{
  "hidden_size": 64,
  "head_dim": 32,
  "norm": "layernorm",
  "bias": "qkv",
  "init": "trunc",
  "init_std_o": 0.011,
  "lr_head": 0.0124,
  "schedule": "wsd",
  "decay_fraction": 1.0,
  "final_lr_fraction": 0.0,
  "max_seq_len": 512,
  "max_steps": 2112
}
Each number is 500 + 25 x the weight over its row's rms, rounded and kept within 0 to 999. Layers, rows and columns count from 0. Numbers have three digits each. The size before them is the row's rms in percent of the matrix's.

# layer 7 MLP up, 128x64, rms 0.35, rows 105-127, columns 0-63
097:504543531523525447484494522457508505511463478481500504492510516504515509498561507530510503526491512504510511476513475543491491458477551484472521497476506453514455535554496518505486492532521516
098:488480536520474504477535511474415476498544491519516486468524511493548463544519463491517512460506499501501522501513470493521494488539476460496507516466483484528493519461508515491506511527522485
093:453497477517506516502509518491491498538529504492555478487545496465475469562482499491506502479482500527473541481469483501515468512525505510509445516449522494465527463497489496481526524491537484
088:491512508478491525538484503497468481527470511504500521511488507466445501488506473524505455501491520511506530524479497543531501546512527470540454459448509490512553474524524458510509516519491497
108:490496509566513509532463498495476540485511483508472524427467512553492476484499482514496490504509520507538470540500494525523494523484477502521502475450504475529512500495515525505520464545489527
098:494526502503478511475515510496516500541495507469505536534451510481496483521494489469503524519517500496450501488493470414517554543536523493490507508491468441528509497510529489493477529494502488
093:489470493495508457532512460525522508517471485469538522459478503520499496505474461519533480476533441550506497486475483508494502484523504530456488520519502518547483511477454489465478480526485493
094:515529509521498507496483532517508483490516480512513520482463527496475511520501538487447485513555478502502523485477539482485512514445501496478521475464473476549435506496529488512514548484492538
100:534499470526532495496512511494492502490489469515507539493449512525454472473470475471528504527507458492501510552499512514512527540515508498466529514559503512490468528548508509467515499504454522
098:444503506538501490538485471448533480483506514480529492509501529497533501472524466545496512499477528514505514471495511530460508507509494550457502532469504466467511509559536502491527504510503488
107:474500459514510487458488511536512534485450487506512531459554493537520506489469491499507491502536495506443517476488498482489579538460507520477468525516525506502501513489499485506523499503487475
096:497485514494527522498476512500517518489499476453529442514474531477495437492459517478489478453503497532538474494463474489486464515521460471524487505486508510500504528486464559508516507509522521
089:506511521468457495516515453516542493489494505504484495499485470492441500499525543498478487516556520510505453499521522508534506502493476484535503456524480524552505529548500490503486503555485497
123:533474533518532507520522486486470454521491491510513466519506495485527496526532498530506533464460502512477498506496466524538446491511505457533501468467508492525531486449519538487498489469503457
100:486513504492500479499526519480466541501512491513511537513483484489512492494535501511501538402456522549499532536477480516490516524508493487498474490519495488473514496547515547510502504478472460
091:531522482496476532536493480469507444489495463467545519523518481524473525542475480510459501496497504504491495513498497516547527482495520470493521490449482492524544507499503491486525537452470536
095:543494494522466519550519506484494437525488534451506505456511498481520510500520481527510544522504466495474508541471462485515500532470479519483471499482520510536491510553477488503533484483503501
090:536520547491517560491509526488479504494493525466498475457512535467503459520483523483514526513468452502514484522500491517492446516470509499513498497465485486453494493468544534532482487472485494
088:517534479487536504505506498528446467531513501505522517500489520478442492513494488484457479531494461515491515537504500501513463565507507460517507478476481512509564515505521526483503476498453491
108:537504489501463506531503490482541529495506483481522501539544463512496499488524529493495499463479482526475521477461502534527502518505535525537439505478480493463496524500503496501527545498473439
104:482532506499510485480517518486465495490487489503491475512476509537500510519530502490499504455479511538453498528441505462446524519502498464527553503494478508511497542535483505441475541506514515
102:501495498510533466476522488452517508484511460498494512478505528501470474496480512477530515488511467505496534488432521501522499517503520484482527454500533519512451499480530540484507560534493453
100:547518520478517510494561522507470481489444476507475526478504556493519500474474497441534498495486529494455498528466495536490491517515487487506502504482492508529454528520478483500520489498460475